Weights of a small GPT-style language model, trained from scratch on English Wikipedia: tied embeddings, a variant of Muon for these matrices.
Each number is 50 + 12 x the weight over its row's rms, rounded and kept within 0 to 99. Layers, rows and columns count from 0. The size before them is the row's rms in percent of the matrix's.

# layer 5 MLP down (transposed), 1024x256, rms 0.0702, rows 730-757, columns 128-255
105:63 50 51 35 33 36 46 56 44 55 51 60 50 52 64 45 43 38 61 49 41 49 57 57 38 43 51 51 62 48 43 69 49 57 66 65 39 78 43 55 46 37 63 60 44 65 43 37 54 66 56 56 76 40 54 56 40 75 54 57 43 31 46 38 62 47 54 53 42 39 49 56 29 28 68 53 48 59 61 54 72 75 33 59 49 41 47 48 60 46 58 56 50 35 53 33 39 57 35 27 34 74 53 52 46 46 63 49 29 54 49 51 54 67 45 50 21 44 36 24 56 49 46 61 48 67 61 57
102:50 59 37 48 59 42 36 56 46 70 46 24 49 47 56 66 38 41 56 54 44 39 37 43 29 44 39 38 49 87 42 50 31 63 47 38 65 48 43 42 53 34 38 37 60 65 38 67 37 51 52 59 43 43 62 51 42 53 41 54 50 42 62 48 69 36 23 57 50 52 75 76 46 64 61 60 44 43 48 43 49 45 59 29 45 36 56 59 42 45 71 48 65 32 56 32 35 58 21 48 65 56 22 46 40 30 60 60 23 50 40 27 46 62 55 32 48 47 48 51 38 49 56 55 63 64 58 52
096:56 39 63 40 54 36 29 58 66 72 62 51 68 35 55 42 57 37 50 82 55 48 35 70 46 49 49 42 62 63 51 34 59 53 34 49 68 56 47 60 56 50 45 39 41 53 59 52 56 58 44 58 51 36 55 62 33 44 40 42 48 53 66 51 68 36 39 50 63 40 58 63 36 49 34 45 80 50 55 46 51 66 43 42 63 63 45 44 75 68 64 47 57 40 50 54 57 61 50 68 70 60 53 65 51 28 35 52 52 56 40 38 44 59 58 56 60 39 38 36 37 48 73 51 55 33 51 60
104:37 59 44 65 63 47 54 39 54 59 37 35 46 59 27 58 22 51 56 60 80 43 62 38 51 08 62 43 32 48 30 63 63 45 55 70 57 35 48 63 54 55 64 33 47 41 39 56 48 48 37 56 50 45 80 45 34 71 42 55 45 27 32 70 53 56 46 62 44 54 34 32 58 41 51 46 55 53 54 43 48 40 50 41 49 40 53 64 45 66 48 61 21 45 65 48 40 40 54 53 46 41 38 33 53 47 51 43 34 41 29 69 63 59 60 44 45 51 52 67 69 37 56 46 36 64 46 48
096:25 32 42 49 27 59 28 42 51 52 36 34 27 55 30 50 41 45 46 63 59 50 65 47 49 64 45 42 56 54 37 39 67 53 52 54 52 53 49 60 59 54 59 49 42 44 24 51 61 60 57 61 65 29 58 43 45 30 54 43 76 49 49 37 56 35 69 64 40 44 52 48 54 35 48 74 41 38 60 52 44 23 48 50 31 55 51 56 36 59 64 59 51 47 48 65 66 44 57 55 31 61 58 38 56 62 33 55 61 70 41 58 58 54 41 52 43 50 55 67 57 45 55 47 37 57 62 33
098:56 53 48 44 44 64 46 48 53 45 49 41 33 60 50 56 55 51 86 55 32 57 49 44 31 58 56 45 53 48 48 53 52 45 47 55 52 25 58 65 55 53 47 35 56 65 35 66 27 50 45 53 29 32 61 47 40 48 45 55 46 55 56 42 33 41 42 64 46 51 57 43 51 42 57 34 61 56 68 41 39 48 76 68 59 56 26 48 56 56 54 53 38 31 52 60 53 47 41 51 29 53 56 57 76 60 62 57 52 38 45 32 44 31 46 61 52 29 58 71 52 51 54 43 52 50 65 40
094:66 44 56 59 23 43 36 53 23 44 56 53 63 55 59 64 75 27 52 51 61 70 32 59 47 57 67 41 73 38 53 59 57 48 45 61 66 61 57 54 50 56 47 35 59 65 50 52 42 20 45 74 43 44 38 53 52 29 38 58 62 43 51 56 61 41 52 52 48 56 47 65 52 59 47 50 50 39 29 46 45 48 38 50 48 50 52 48 54 47 54 49 40 59 54 55 54 67 75 67 78 55 69 33 73 71 44 44 51 52 74 38 50 53 30 62 36 48 69 40 57 39 57 32 37 32 43 46
115:54 73 54 58 34 59 37 47 59 49 46 61 66 49 60 49 43 51 43 48 55 54 52 64 63 50 63 41 51 46 66 38 48 21 59 44 52 43 47 57 61 44 44 32 55 54 57 56 65 53 52 34 43 16 46 41 56 67 54 59 58 39 44 48 50 57 60 50 33 33 45 49 49 42 54 37 44 53 64 38 56 56 22 38 44 65 44 46 62 49 52 36 53 70 40 47 63 55 34 39 42 54 48 70 58 36 57 47 57 32 54 69 37 40 34 54 28 54 53 52 53 59 52 54 66 58 59 66
084:70 50 46 34 36 40 46 40 32 45 55 58 49 53 59 51 72 57 57 86 64 62 45 55 41 56 79 60 51 50 69 66 69 31 60 64 45 45 55 57 62 55 45 53 64 61 45 58 43 55 50 45 44 42 15 51 52 38 44 60 53 63 52 50 40 32 43 22 45 45 42 72 61 34 63 74 38 41 45 62 47 43 51 49 58 47 72 51 27 48 30 52 53 27 64 52 41 59 49 58 58 48 52 75 66 51 44 55 71 51 52 30 54 33 53 61 58 50 61 44 55 37 56 53 53 23 49 78
102:61 51 53 41 37 49 40 57 59 60 68 54 64 77 30 34 42 50 72 44 16 36 22 47 58 69 76 44 41 54 44 20 45 54 50 67 29 54 35 63 52 52 33 56 14 52 24 59 53 45 48 52 53 57 35 51 46 51 38 43 46 52 58 73 54 37 48 54 55 50 49 45 56 62 55 37 46 54 33 48 22 54 38 35 57 60 50 43 49 65 46 79 59 77 36 38 52 46 45 36 45 49 72 70 45 59 44 62 60 57 36 63 66 42 57 45 41 57 71 41 59 47 64 54 40 34 32 43
102:42 55 38 65 35 45 43 73 45 53 27 31 42 39 58 51 39 60 58 59 70 28 35 38 58 38 78 54 41 47 44 49 53 72 52 45 70 52 34 52 40 44 53 39 49 64 38 39 49 64 41 58 41 55 38 57 52 55 46 61 66 35 54 44 53 44 57 48 45 58 66 40 59 53 61 41 61 52 49 56 44 47 24 45 38 56 74 67 34 56 50 47 50 61 56 67 54 56 54 57 68 48 57 61 60 56 61 56 64 41 38 40 52 22 50 55 29 50 46 27 45 33 42 48 40 63 40 51
103:44 43 40 67 44 55 41 26 24 39 42 50 45 43 62 31 47 32 48 58 65 43 68 37 62 50 38 79 40 60 55 32 67 49 47 47 57 45 56 56 30 44 45 50 77 78 48 52 47 74 65 59 47 54 34 65 26 24 63 37 27 52 53 50 58 45 56 59 49 59 63 41 81 51 31 29 54 58 30 63 45 55 57 55 21 56 51 53 52 36 41 56 53 48 68 56 34 31 40 49 24 45 72 52 50 49 56 53 36 55 46 45 39 47 42 47 41 64 38 61 61 33 65 69 56 52 45 70
099:44 33 47 54 51 39 64 38 35 52 45 43 68 49 53 24 57 59 37 44 50 69 30 58 51 61 66 51 65 54 54 58 50 37 53 43 53 52 47 44 57 65 49 60 52 50 59 49 56 50 58 68 59 39 51 57 69 48 38 53 45 31 33 52 40 48 40 60 56 30 25 48 49 57 50 25 48 55 63 43 45 55 76 51 48 32 45 63 58 72 56 48 48 50 51 46 50 52 70 49 39 48 51 35 61 49 41 63 47 44 53 56 54 64 38 54 70 43 54 50 50 58 67 59 33 45 43 62
110:34 21 67 70 53 69 52 49 48 61 75 43 44 43 49 36 34 40 63 34 44 46 76 56 58 35 45 41 48 45 48 51 40 48 62 36 28 35 55 41 39 31 55 49 44 39 55 66 60 52 57 52 76 61 83 62 40 74 60 31 48 36 65 45 36 79 58 50 43 62 57 48 58 40 45 61 63 45 65 70 45 30 74 46 35 56 47 52 49 55 46 41 36 40 49 44 42 27 63 47 44 36 36 60 57 51 61 42 56 49 43 63 46 47 70 43 54 56 74 69 53 49 55 51 55 55 27 54
094:33 41 55 52 56 32 67 40 50 54 35 43 40 47 53 41 61 69 59 54 51 21 47 51 58 57 53 43 47 77 43 66 56 37 44 52 52 60 61 60 53 42 52 53 56 35 27 33 63 14 28 41 53 55 43 27 44 32 51 42 45 45 47 46 53 60 43 19 56 35 46 66 51 55 62 47 41 29 54 49 79 46 65 54 57 50 42 49 61 67 49 52 47 70 43 57 51 31 49 44 22 65 69 73 51 48 28 46 75 57 67 58 68 35 54 24 37 44 45 55 48 53 42 53 34 53 51 54
099:60 34 30 59 60 52 59 56 30 71 49 42 65 36 56 42 32 49 38 55 66 46 35 52 26 32 41 64 30 48 51 43 69 30 54 42 55 43 23 64 51 44 46 43 57 63 65 43 53 59 59 57 37 54 40 63 55 58 36 51 35 63 55 48 55 20 73 52 47 67 64 50 64 41 47 72 44 68 43 55 37 55 48 54 49 59 39 43 38 43 41 49 58 67 46 43 46 41 71 43 48 55 37 40 49 71 30 55 46 46 29 40 47 57 73 70 70 42 38 53 52 41 38 34 41 71 52 34
105:50 46 53 42 46 71 32 47 44 65 30 52 52 51 69 35 55 58 49 69 58 64 68 34 34 38 52 52 44 48 61 49 45 43 56 27 47 61 32 54 51 49 34 44 48 48 42 53 76 41 40 44 88 47 34 49 55 46 36 49 52 47 50 61 44 47 57 47 78 58 60 41 43 51 59 42 45 48 62 63 36 41 41 53 27 56 41 27 42 37 43 43 64 69 41 56 49 56 42 53 72 21 43 48 43 54 38 58 69 37 62 62 52 55 51 69 37 44 66 39 50 49 44 30 27 53 56 55
094:29 54 70 42 62 55 66 65 63 48 45 56 30 53 45 36 49 48 63 66 49 23 58 58 60 57 34 58 63 46 49 68 35 61 53 56 42 61 46 45 40 11 63 48 43 35 56 53 34 40 29 58 45 67 65 40 42 53 48 54 59 45 70 22 80 29 63 30 54 48 55 51 56 35 37 41 53 56 61 62 67 45 23 49 40 49 41 35 53 49 61 57 35 67 63 64 33 41 51 39 42 41 54 42 44 55 50 44 51 58 47 44 46 56 40 46 65 39 57 43 46 47 43 43 57 32 62 41
101:35 49 57 42 48 65 30 50 55 60 43 51 51 33 50 58 50 27 51 55 66 47 56 37 35 35 56 54 65 42 35 60 70 62 53 62 53 38 60 32 48 57 54 64 36 39 42 72 72 38 60 37 65 39 32 44 52 43 51 29 48 26 39 45 54 56 46 46 56 50 46 65 42 44 50 49 42 60 43 48 49 56 56 54 47 61 31 67 34 39 78 56 26 41 36 32 75 53 61 67 76 65 58 63 51 64 72 42 39 53 48 54 59 55 69 46 53 34 37 35 71 55 44 75 49 65 49 51
111:35 36 44 35 63 58 55 27 50 43 56 50 46 46 39 54 71 61 38 52 58 39 41 52 56 22 58 43 73 46 44 53 44 61 33 47 58 62 42 39 52 56 48 38 38 48 34 59 63 34 56 38 25 61 60 55 64 51 40 63 49 32 60 67 58 46 31 62 42 46 45 50 43 90 52 56 65 30 54 52 79 58 46 42 58 45 47 43 40 66 48 63 53 48 62 70 58 41 62 59 47 50 41 56 60 37 19 54 52 49 54 59 57 41 53 35 45 31 60 73 51 57 36 54 79 40 44 55
104:20 54 34 62 34 39 42 54 33 49 46 66 35 49 65 62 57 62 45 49 50 42 25 61 55 42 63 61 53 56 34 42 39 70 62 31 45 52 64 64 63 50 68 39 72 56 67 43 42 34 47 30 47 46 42 49 68 59 43 67 54 53 72 58 65 41 62 14 53 57 33 42 56 66 53 49 42 38 59 54 61 36 58 30 37 56 42 62 34 54 60 50 46 50 32 42 64 57 48 54 50 48 44 33 50 53 58 60 41 52 17 32 67 74 64 75 44 69 45 55 50 47 57 41 60 55 50 29
108:52 32 26 41 57 58 62 51 32 53 39 40 57 57 40 51 40 48 55 45 33 45 63 51 49 64 76 70 49 63 64 60 49 55 59 70 37 56 42 56 50 46 50 74 41 50 35 45 35 48 46 52 65 50 45 43 44 36 45 40 38 45 50 63 45 43 51 58 54 33 50 49 15 71 55 50 43 59 47 64 45 45 27 32 42 54 60 29 51 49 28 77 55 48 36 43 25 64 60 60 50 65 42 46 41 54 55 74 66 45 55 53 39 38 44 39 58 50 38 41 54 58 50 44 38 59 52 66
100:71 61 45 68 66 34 51 55 66 58 54 67 59 48 48 43 59 38 51 70 50 67 42 32 46 34 37 74 35 48 46 62 37 55 54 54 45 43 24 47 61 46 20 41 65 40 52 21 40 43 65 42 29 25 39 55 55 31 66 31 63 59 46 51 49 49 36 44 59 35 46 58 40 46 41 37 51 51 60 51 62 39 53 52 30 59 41 51 43 52 58 49 35 62 60 50 36 20 39 76 36 50 69 53 60 74 45 69 47 60 53 52 56 49 47 33 51 66 52 74 33 53 58 31 52 40 63 52
095:37 46 62 52 49 36 23 43 46 38 53 49 47 54 46 48 48 54 57 39 33 66 33 38 47 58 49 63 35 69 61 81 56 59 39 59 51 57 34 52 36 33 73 52 49 48 74 54 36 48 43 45 28 60 47 69 52 40 43 61 57 49 68 45 62 42 55 40 55 40 55 51 57 40 33 50 49 66 53 58 69 71 43 37 57 49 57 37 50 45 50 66 51 58 60 44 59 38 50 59 30 55 37 31 52 24 15 42 38 50 54 30 38 62 57 54 40 36 62 41 42 45 37 60 47 39 53 38
104:62 53 61 77 63 64 50 44 56 55 48 43 49 30 48 34 59 57 48 45 44 47 46 49 49 47 39 40 44 60 55 41 45 60 48 58 33 73 69 63 46 71 80 47 47 49 36 44 71 50 40 63 55 61 72 50 27 51 48 62 62 77 53 42 64 54 60 43 36 64 23 47 41 65 65 65 55 67 51 43 17 55 71 57 36 56 59 33 61 53 65 46 45 64 48 64 44 57 62 48 60 64 58 67 45 37 40 38 37 58 54 34 61 41 52 61 53 63 36 44 49 47 50 49 39 60 41 53
095:67 41 41 52 65 57 47 53 53 51 48 53 60 52 59 48 49 50 45 56 50 36 53 41 60 34 54 33 47 57 46 59 43 50 70 50 43 38 54 49 51 71 48 74 58 48 55 60 40 43 53 30 41 45 64 64 58 49 60 54 29 41 55 63 60 49 77 21 48 59 76 33 44 64 41 68 51 47 36 62 65 52 32 74 39 37 37 37 74 45 58 57 57 41 48 34 36 41 52 50 47 57 26 42 49 39 34 54 47 45 78 41 51 82 56 51 68 49 62 65 54 39 56 63 35 60 57 53
095:40 34 42 65 38 38 54 42 35 53 58 53 20 48 54 39 35 35 72 36 56 39 68 73 61 59 53 70 48 52 46 30 61 58 52 48 42 45 44 31 69 52 52 59 63 65 30 51 37 53 61 43 58 65 62 57 41 52 54 33 64 52 42 62 71 65 58 29 45 69 81 44 52 65 53 43 50 70 50 45 41 79 60 48 36 40 48 56 32 40 48 60 45 55 61 45 52 32 54 54 37 53 71 54 54 59 52 46 61 57 54 39 62 64 34 81 52 37 51 68 64 53 38 62 59 39 45 48
095:74 50 52 58 42 48 42 62 31 53 44 61 52 40 76 46 40 59 45 41 55 44 71 57 50 23 57 55 52 25 42 48 37 50 50 39 48 59 41 61 30 58 49 53 52 76 25 49 57 19 65 54 65 60 55 44 52 24 21 68 56 66 30 56 45 40 52 57 53 58 66 46 71 56 39 50 88 37 26 51 52 24 66 29 41 50 55 63 33 45 46 61 66 63 44 73 34 53 76 51 37 40 60 47 56 68 39 34 50 57 62 34 38 59 40 58 48 35 54 40 43 30 37 61 46 37 49 42
# layer 5 MLP up, 1024x256, rms 0.145, rows 731-757, columns 128-255
098:61 50 54 59 39 58 73 52 34 53 40 52 49 40 70 16 31 39 34 66 69 50 46 77 52 77 54 60 62 54 40 34 65 50 60 54 45 58 53 47 61 60 49 44 43 34 58 54 63 72 59 34 69 50 72 49 44 57 50 40 49 62 60 45 54 48 59 55 61 48 63 54 48 72 44 52 46 65 46 56 69 50 52 26 36 60 38 49 23 48 53 45 32 39 59 47 52 55 46 37 61 71 72 48 42 50 51 43 56 66 41 40 25 49 48 38 59 63 54 44 45 51 48 42 38 50 61 30
107:71 41 44 40 57 34 60 47 49 41 68 48 41 33 72 50 52 88 45 60 30 48 64 40 48 62 39 49 24 50 52 27 85 63 41 36 51 67 48 34 43 57 54 40 38 41 44 49 43 73 66 46 47 35 72 51 35 41 57 51 70 33 55 52 52 56 58 30 46 63 55 72 27 65 49 48 73 60 54 39 51 40 36 62 59 48 50 41 44 54 57 28 51 41 49 29 55 51 39 63 55 63 54 63 52 47 43 51 35 82 56 46 53 55 71 35 37 55 33 52 53 43 71 80 72 57 66 49
110:60 58 51 48 72 70 45 48 40 59 56 40 61 55 29 45 64 46 69 62 40 42 74 51 48 50 33 52 21 50 43 48 34 39 21 36 66 32 63 43 62 39 75 42 41 56 46 46 32 42 61 67 46 49 52 31 63 28 62 72 38 71 64 67 45 36 41 55 54 38 44 36 63 14 66 71 35 54 57 42 65 60 55 65 49 49 37 61 39 31 48 57 64 42 34 46 41 46 49 35 49 67 35 43 59 33 58 30 46 39 56 68 44 71 42 73 42 58 51 53 61 46 43 41 51 40 50 51
093:39 56 50 54 66 43 45 45 44 51 32 42 62 53 36 42 42 48 56 59 68 36 65 47 56 41 61 76 33 54 56 46 51 54 48 72 62 49 47 59 66 55 30 63 60 45 52 61 54 79 37 62 80 44 49 61 60 43 53 42 60 62 67 40 31 48 50 44 34 46 63 67 50 47 38 46 56 39 46 46 67 46 66 25 76 49 37 66 39 61 39 60 56 41 35 59 61 43 26 39 44 50 58 54 47 53 39 57 49 50 54 56 45 43 53 34 68 43 48 51 70 52 67 32 49 32 43 51
110:74 43 35 42 46 33 53 52 69 55 71 54 60 52 62 31 54 46 53 49 63 41 26 55 50 42 56 55 46 33 53 52 74 58 59 51 55 48 62 51 46 43 29 55 57 49 67 41 22 51 57 39 43 53 47 58 50 56 44 41 67 38 51 42 50 69 47 97 77 56 48 53 69 44 46 45 68 39 08 55 50 51 47 61 39 51 68 63 48 45 47 42 48 46 50 44 43 42 47 49 51 43 43 46 61 50 40 46 45 46 67 26 60 63 57 36 63 47 63 50 63 48 37 37 59 42 69 55
097:44 44 37 52 32 29 47 43 59 58 38 62 49 55 32 41 53 67 65 47 42 49 33 48 25 30 39 58 45 54 66 76 46 44 50 56 70 49 36 45 62 40 70 59 59 54 58 53 72 53 48 41 51 37 50 44 60 59 52 57 45 41 62 49 63 62 37 50 58 37 46 37 58 84 69 34 37 76 25 29 44 46 46 55 37 62 50 71 52 49 74 52 28 58 56 70 56 32 46 56 71 49 58 80 47 59 63 54 77 45 62 58 49 50 52 31 40 37 60 60 53 50 51 40 58 47 66 52
113:60 80 58 44 61 55 69 80 34 52 51 45 45 61 73 50 60 48 50 56 62 74 63 57 55 53 48 47 52 68 55 45 33 43 49 73 49 50 63 31 48 43 37 38 59 48 49 66 60 44 80 42 99 68 42 40 54 41 45 29 69 31 50 72 73 41 50 75 51 57 58 42 65 49 64 46 64 51 63 56 43 45 59 44 54 53 49 39 42 57 44 59 63 61 54 54 55 51 56 54 63 83 51 57 55 45 52 49 42 46 48 62 59 67 40 17 50 53 39 48 66 57 61 66 31 62 55 59
092:45 41 57 77 57 54 52 40 75 51 46 55 38 50 45 49 53 57 61 73 43 28 46 62 60 46 61 55 65 45 30 45 17 52 32 58 51 43 33 67 32 72 52 35 48 55 57 42 33 45 57 43 41 44 44 48 51 43 50 55 75 44 40 68 66 45 27 19 47 20 66 53 46 51 59 52 47 55 40 41 45 26 60 42 47 30 41 32 53 51 50 66 57 60 65 57 53 42 57 29 49 53 58 55 47 52 59 60 49 49 75 40 48 62 41 56 62 54 51 48 60 62 30 34 44 49 40 24
102:34 53 55 56 54 42 65 79 54 67 39 58 43 73 43 45 34 38 44 34 62 58 52 52 54 59 49 69 53 41 68 43 66 49 32 59 41 58 55 47 48 51 42 54 64 66 41 60 40 44 65 39 65 58 41 59 75 85 61 37 40 48 68 39 45 48 46 53 55 59 63 30 41 47 31 35 57 43 50 32 55 45 56 45 53 45 66 47 47 72 41 40 59 55 63 41 28 51 58 52 40 26 42 48 53 65 30 46 39 38 28 48 51 48 54 48 61 51 34 42 50 68 52 43 50 61 50 42
102:33 34 47 62 42 44 37 53 53 37 48 53 86 64 55 72 61 52 48 46 67 51 47 73 53 47 32 43 39 61 73 42 37 51 53 30 46 57 41 46 41 62 64 55 63 64 59 45 70 31 28 52 41 84 46 54 62 68 51 53 22 44 37 65 71 45 41 59 47 44 32 44 31 64 71 28 46 34 66 54 47 43 50 49 63 35 42 51 30 49 40 42 49 48 59 59 68 46 33 47 65 44 33 69 45 57 72 50 45 42 82 54 64 43 51 46 59 47 55 39 69 49 52 60 53 67 47 52
109:36 40 48 64 37 67 63 42 41 72 40 47 41 48 39 47 50 40 26 22 69 51 61 38 46 28 62 56 42 32 66 49 69 34 59 47 59 34 72 49 33 50 44 63 38 59 48 64 54 67 42 52 58 48 46 50 94 54 53 57 44 36 49 49 50 73 46 37 48 60 51 50 70 55 39 46 50 56 64 56 58 61 66 48 72 40 57 52 48 56 12 32 37 63 44 50 38 47 50 53 33 58 40 56 62 39 70 42 69 50 42 55 56 63 45 47 60 55 64 50 47 46 40 54 57 60 58 47
100:43 41 40 49 61 53 56 52 38 38 42 55 53 51 58 39 36 67 33 59 48 51 48 57 34 42 59 38 44 58 46 54 59 43 44 55 58 63 19 61 58 53 82 51 58 36 64 55 65 56 67 51 76 56 59 42 56 63 45 27 50 33 40 42 46 54 34 49 42 56 35 54 61 63 41 40 58 51 44 57 62 35 57 31 45 73 61 56 53 48 64 83 47 43 45 60 49 47 52 58 51 56 08 42 63 55 64 60 56 25 51 50 68 42 42 32 64 60 46 56 48 53 45 46 59 52 45 55
106:39 52 43 68 52 68 26 41 26 53 53 46 70 25 47 57 38 57 74 58 63 57 42 56 62 57 58 64 27 46 39 62 67 67 55 54 25 45 23 42 32 46 51 64 53 43 34 69 65 48 44 74 47 53 70 65 46 56 60 51 42 55 87 41 66 58 49 42 53 55 62 54 57 62 69 33 46 47 65 43 40 48 30 56 46 58 62 28 66 59 51 35 37 35 56 49 51 47 53 46 60 66 43 49 48 52 59 62 69 44 35 55 59 44 46 48 47 35 36 73 69 56 55 46 52 54 58 38
090:61 53 66 48 53 53 40 60 50 55 48 53 73 58 42 58 43 37 46 61 64 68 59 51 55 36 39 46 47 36 38 26 57 64 56 34 49 53 67 19 45 46 44 85 47 47 30 31 17 42 83 59 75 28 66 51 59 47 57 61 57 35 37 45 45 59 63 36 46 56 39 44 51 58 34 46 67 53 63 57 75 48 57 49 38 47 70 47 51 39 64 42 65 40 47 57 38 63 66 49 74 53 49 38 50 61 61 66 57 40 51 52 47 43 37 58 49 69 50 44 37 49 45 59 49 61 73 69
100:53 34 59 68 73 43 61 34 61 31 53 53 63 46 63 52 35 56 75 58 68 71 53 37 50 55 50 43 47 58 52 56 30 44 37 18 54 66 47 55 54 41 47 48 90 51 65 49 41 66 20 25 50 59 51 42 53 63 51 42 56 61 53 47 56 40 49 60 52 41 47 42 46 55 35 39 42 31 29 56 41 41 56 51 46 31 54 56 50 60 56 52 62 45 37 39 40 54 53 50 54 52 70 43 26 50 30 44 66 82 43 38 37 47 64 68 54 53 29 52 37 52 47 32 24 56 49 43
106:45 59 03 80 50 53 41 40 57 51 45 50 50 55 40 28 74 39 70 38 47 53 60 45 48 41 55 64 36 55 52 55 66 58 48 54 34 56 58 47 55 46 56 58 48 62 54 59 51 41 62 45 47 44 49 55 43 41 48 18 47 50 47 56 32 43 60 99 34 57 58 64 49 43 45 33 50 60 37 49 60 68 34 45 49 30 32 71 53 52 51 51 40 31 39 60 36 58 51 45 50 54 64 48 53 43 53 53 39 34 45 42 42 57 65 57 53 57 52 52 33 76 39 42 55 34 40 38
089:65 52 39 46 39 55 39 56 54 35 55 43 67 58 44 49 61 31 61 26 48 53 60 58 53 63 47 48 33 56 59 54 66 59 56 59 59 53 55 52 69 54 44 34 46 72 62 50 45 12 70 68 40 62 63 40 45 57 64 36 48 56 75 38 51 54 56 23 43 31 62 53 47 53 36 60 48 50 51 72 64 69 50 35 50 58 46 61 49 35 63 76 52 30 43 67 68 58 46 33 48 55 36 58 51 44 36 38 46 46 61 75 63 38 72 38 32 54 49 95 65 55 58 38 41 48 52 37
100:54 58 54 65 44 51 43 55 42 32 63 44 42 57 61 23 69 39 34 56 49 62 42 76 64 52 61 44 47 54 43 34 71 35 46 43 57 55 17 44 45 65 48 60 79 45 45 62 51 47 59 60 51 67 49 36 40 58 39 64 55 39 49 32 40 46 36 46 45 54 46 31 57 65 45 84 70 54 57 48 50 49 59 51 53 40 53 57 51 43 45 50 49 42 48 57 54 51 41 33 41 25 59 66 61 48 35 40 44 44 67 57 35 41 64 40 59 26 62 59 27 56 58 41 61 61 37 32
111:40 44 33 42 55 40 58 60 45 57 58 74 22 53 60 33 56 45 46 40 47 53 53 54 67 35 27 42 34 58 59 53 33 44 49 40 47 33 47 80 46 51 71 46 26 74 43 46 64 38 46 41 38 47 54 48 67 39 55 51 47 58 33 27 44 54 49 56 51 41 46 35 62 44 58 47 52 60 75 47 56 42 62 24 47 46 50 55 47 34 41 54 63 68 56 68 38 39 38 47 64 63 43 55 37 65 66 37 47 54 53 68 61 68 48 44 37 49 55 44 50 56 59 69 45 48 69 35
103:33 45 35 37 57 55 55 54 46 57 57 49 48 63 51 51 49 63 43 32 84 66 53 46 31 36 56 41 47 48 61 62 37 59 60 37 66 71 65 58 48 46 49 53 47 38 26 35 54 49 62 44 52 66 61 58 31 64 71 42 54 57 41 48 42 47 67 37 29 63 33 24 27 66 55 35 38 45 54 57 59 62 39 59 51 45 35 52 64 69 61 65 41 64 49 40 42 68 32 53 53 48 40 53 53 60 64 61 51 33 36 50 57 73 70 55 59 77 35 68 41 48 50 31 60 51 40 42
113:41 42 47 63 64 48 56 31 49 51 49 64 51 48 47 33 57 60 53 54 49 47 49 36 44 61 23 54 31 51 38 63 53 34 67 59 47 77 46 43 54 56 48 60 26 55 51 29 47 72 55 65 60 65 35 50 45 54 56 56 57 49 40 66 60 54 61 44 61 66 49 26 42 61 16 49 48 50 53 45 64 54 61 36 55 45 60 61 28 57 56 35 47 50 31 52 56 62 44 43 58 77 58 58 51 52 77 61 45 50 34 38 37 35 59 67 63 57 42 54 40 36 55 53 60 64 44 57
097:31 59 42 47 53 42 51 65 37 86 58 54 50 55 74 49 71 41 33 60 54 56 64 55 50 51 49 47 32 54 63 28 54 55 56 40 50 61 35 57 51 62 50 55 45 45 68 58 36 51 46 56 75 70 34 48 36 48 52 51 64 43 53 41 37 49 34 42 37 48 49 30 49 39 60 55 36 45 50 28 52 59 70 53 60 65 70 42 56 73 47 37 32 26 34 58 50 45 26 48 60 40 49 45 50 48 42 60 49 54 57 32 65 65 56 47 65 48 60 45 69 46 50 42 42 73 80 50
086:54 47 34 56 45 56 52 70 53 48 51 53 44 47 39 63 38 63 47 51 55 48 29 56 68 43 49 48 58 37 40 73 32 50 54 27 45 55 62 73 43 57 42 62 37 58 03 55 57 70 22 31 45 51 48 50 46 49 52 40 49 62 66 61 50 68 65 72 54 66 55 54 53 74 49 68 47 66 48 46 41 62 56 64 32 49 61 41 50 43 41 44 49 38 29 50 54 45 49 37 31 47 46 54 51 45 31 70 62 49 57 71 61 53 55 46 55 71 57 72 55 57 53 28 47 52 66 50
107:67 38 57 44 44 53 86 42 48 53 48 50 63 53 43 46 49 44 38 49 68 42 62 63 44 32 45 49 46 72 43 53 43 44 43 49 60 42 27 70 38 60 64 34 58 45 64 58 28 30 50 63 73 41 42 46 48 37 35 55 72 41 35 42 34 74 57 47 45 51 36 44 80 53 64 66 41 52 66 43 49 39 39 27 63 50 65 50 66 59 68 39 50 56 45 53 54 49 45 53 46 35 53 55 42 34 60 43 42 56 63 64 35 50 29 46 51 52 53 45 45 48 61 49 53 55 55 42
094:52 58 56 40 29 44 60 55 37 53 47 48 63 64 49 45 29 78 54 58 45 49 32 38 55 62 52 55 71 54 38 48 56 44 66 51 34 58 69 34 37 53 27 44 82 59 45 40 49 60 66 40 59 41 50 71 45 61 46 34 65 45 54 64 52 54 42 61 62 27 52 32 35 63 62 43 55 35 51 60 42 67 40 40 50 43 60 40 69 58 57 50 58 71 38 55 39 18 37 38 37 60 45 40 64 48 41 56 30 38 27 49 40 32 52 42 35 55 37 50 52 61 28 71 77 38 43 54
092:60 25 55 45 55 34 57 41 39 49 52 78 40 43 19 46 60 42 69 49 47 48 65 71 54 69 22 54 39 59 52 40 58 46 51 47 59 41 32 25 38 48 40 64 41 57 42 52 42 54 31 58 68 54 44 53 52 46 45 23 49 54 63 60 45 55 41 36 46 46 56 27 41 33 35 56 89 45 37 40 79 54 54 53 73 60 56 58 33 29 58 46 47 45 57 39 61 46 43 43 47 57 55 46 53 66 76 49 63 64 57 65 53 61 50 64 53 57 55 36 40 51 28 50 52 53 37 50
101:50 64 54 49 62 62 29 54 49 52 51 36 56 46 70 51 54 38 39 49 47 46 42 53 49 50 46 47 51 58 47 53 53 46 30 64 61 27 51 46 41 71 52 51 50 46 49 37 60 61 21 53 49 46 43 58 48 48 66 40 50 46 45 66 50 51 51 45 37 51 70 30 48 47 67 68 18 33 53 42 66 63 41 40 51 58 43 37 57 49 56 46 38 60 54 39 44 62 52 56 38 52 44 53 42 54 19 67 44 46 49 46 58 48 70 56 55 40 67 38 59 55 62 68 55 68 43 55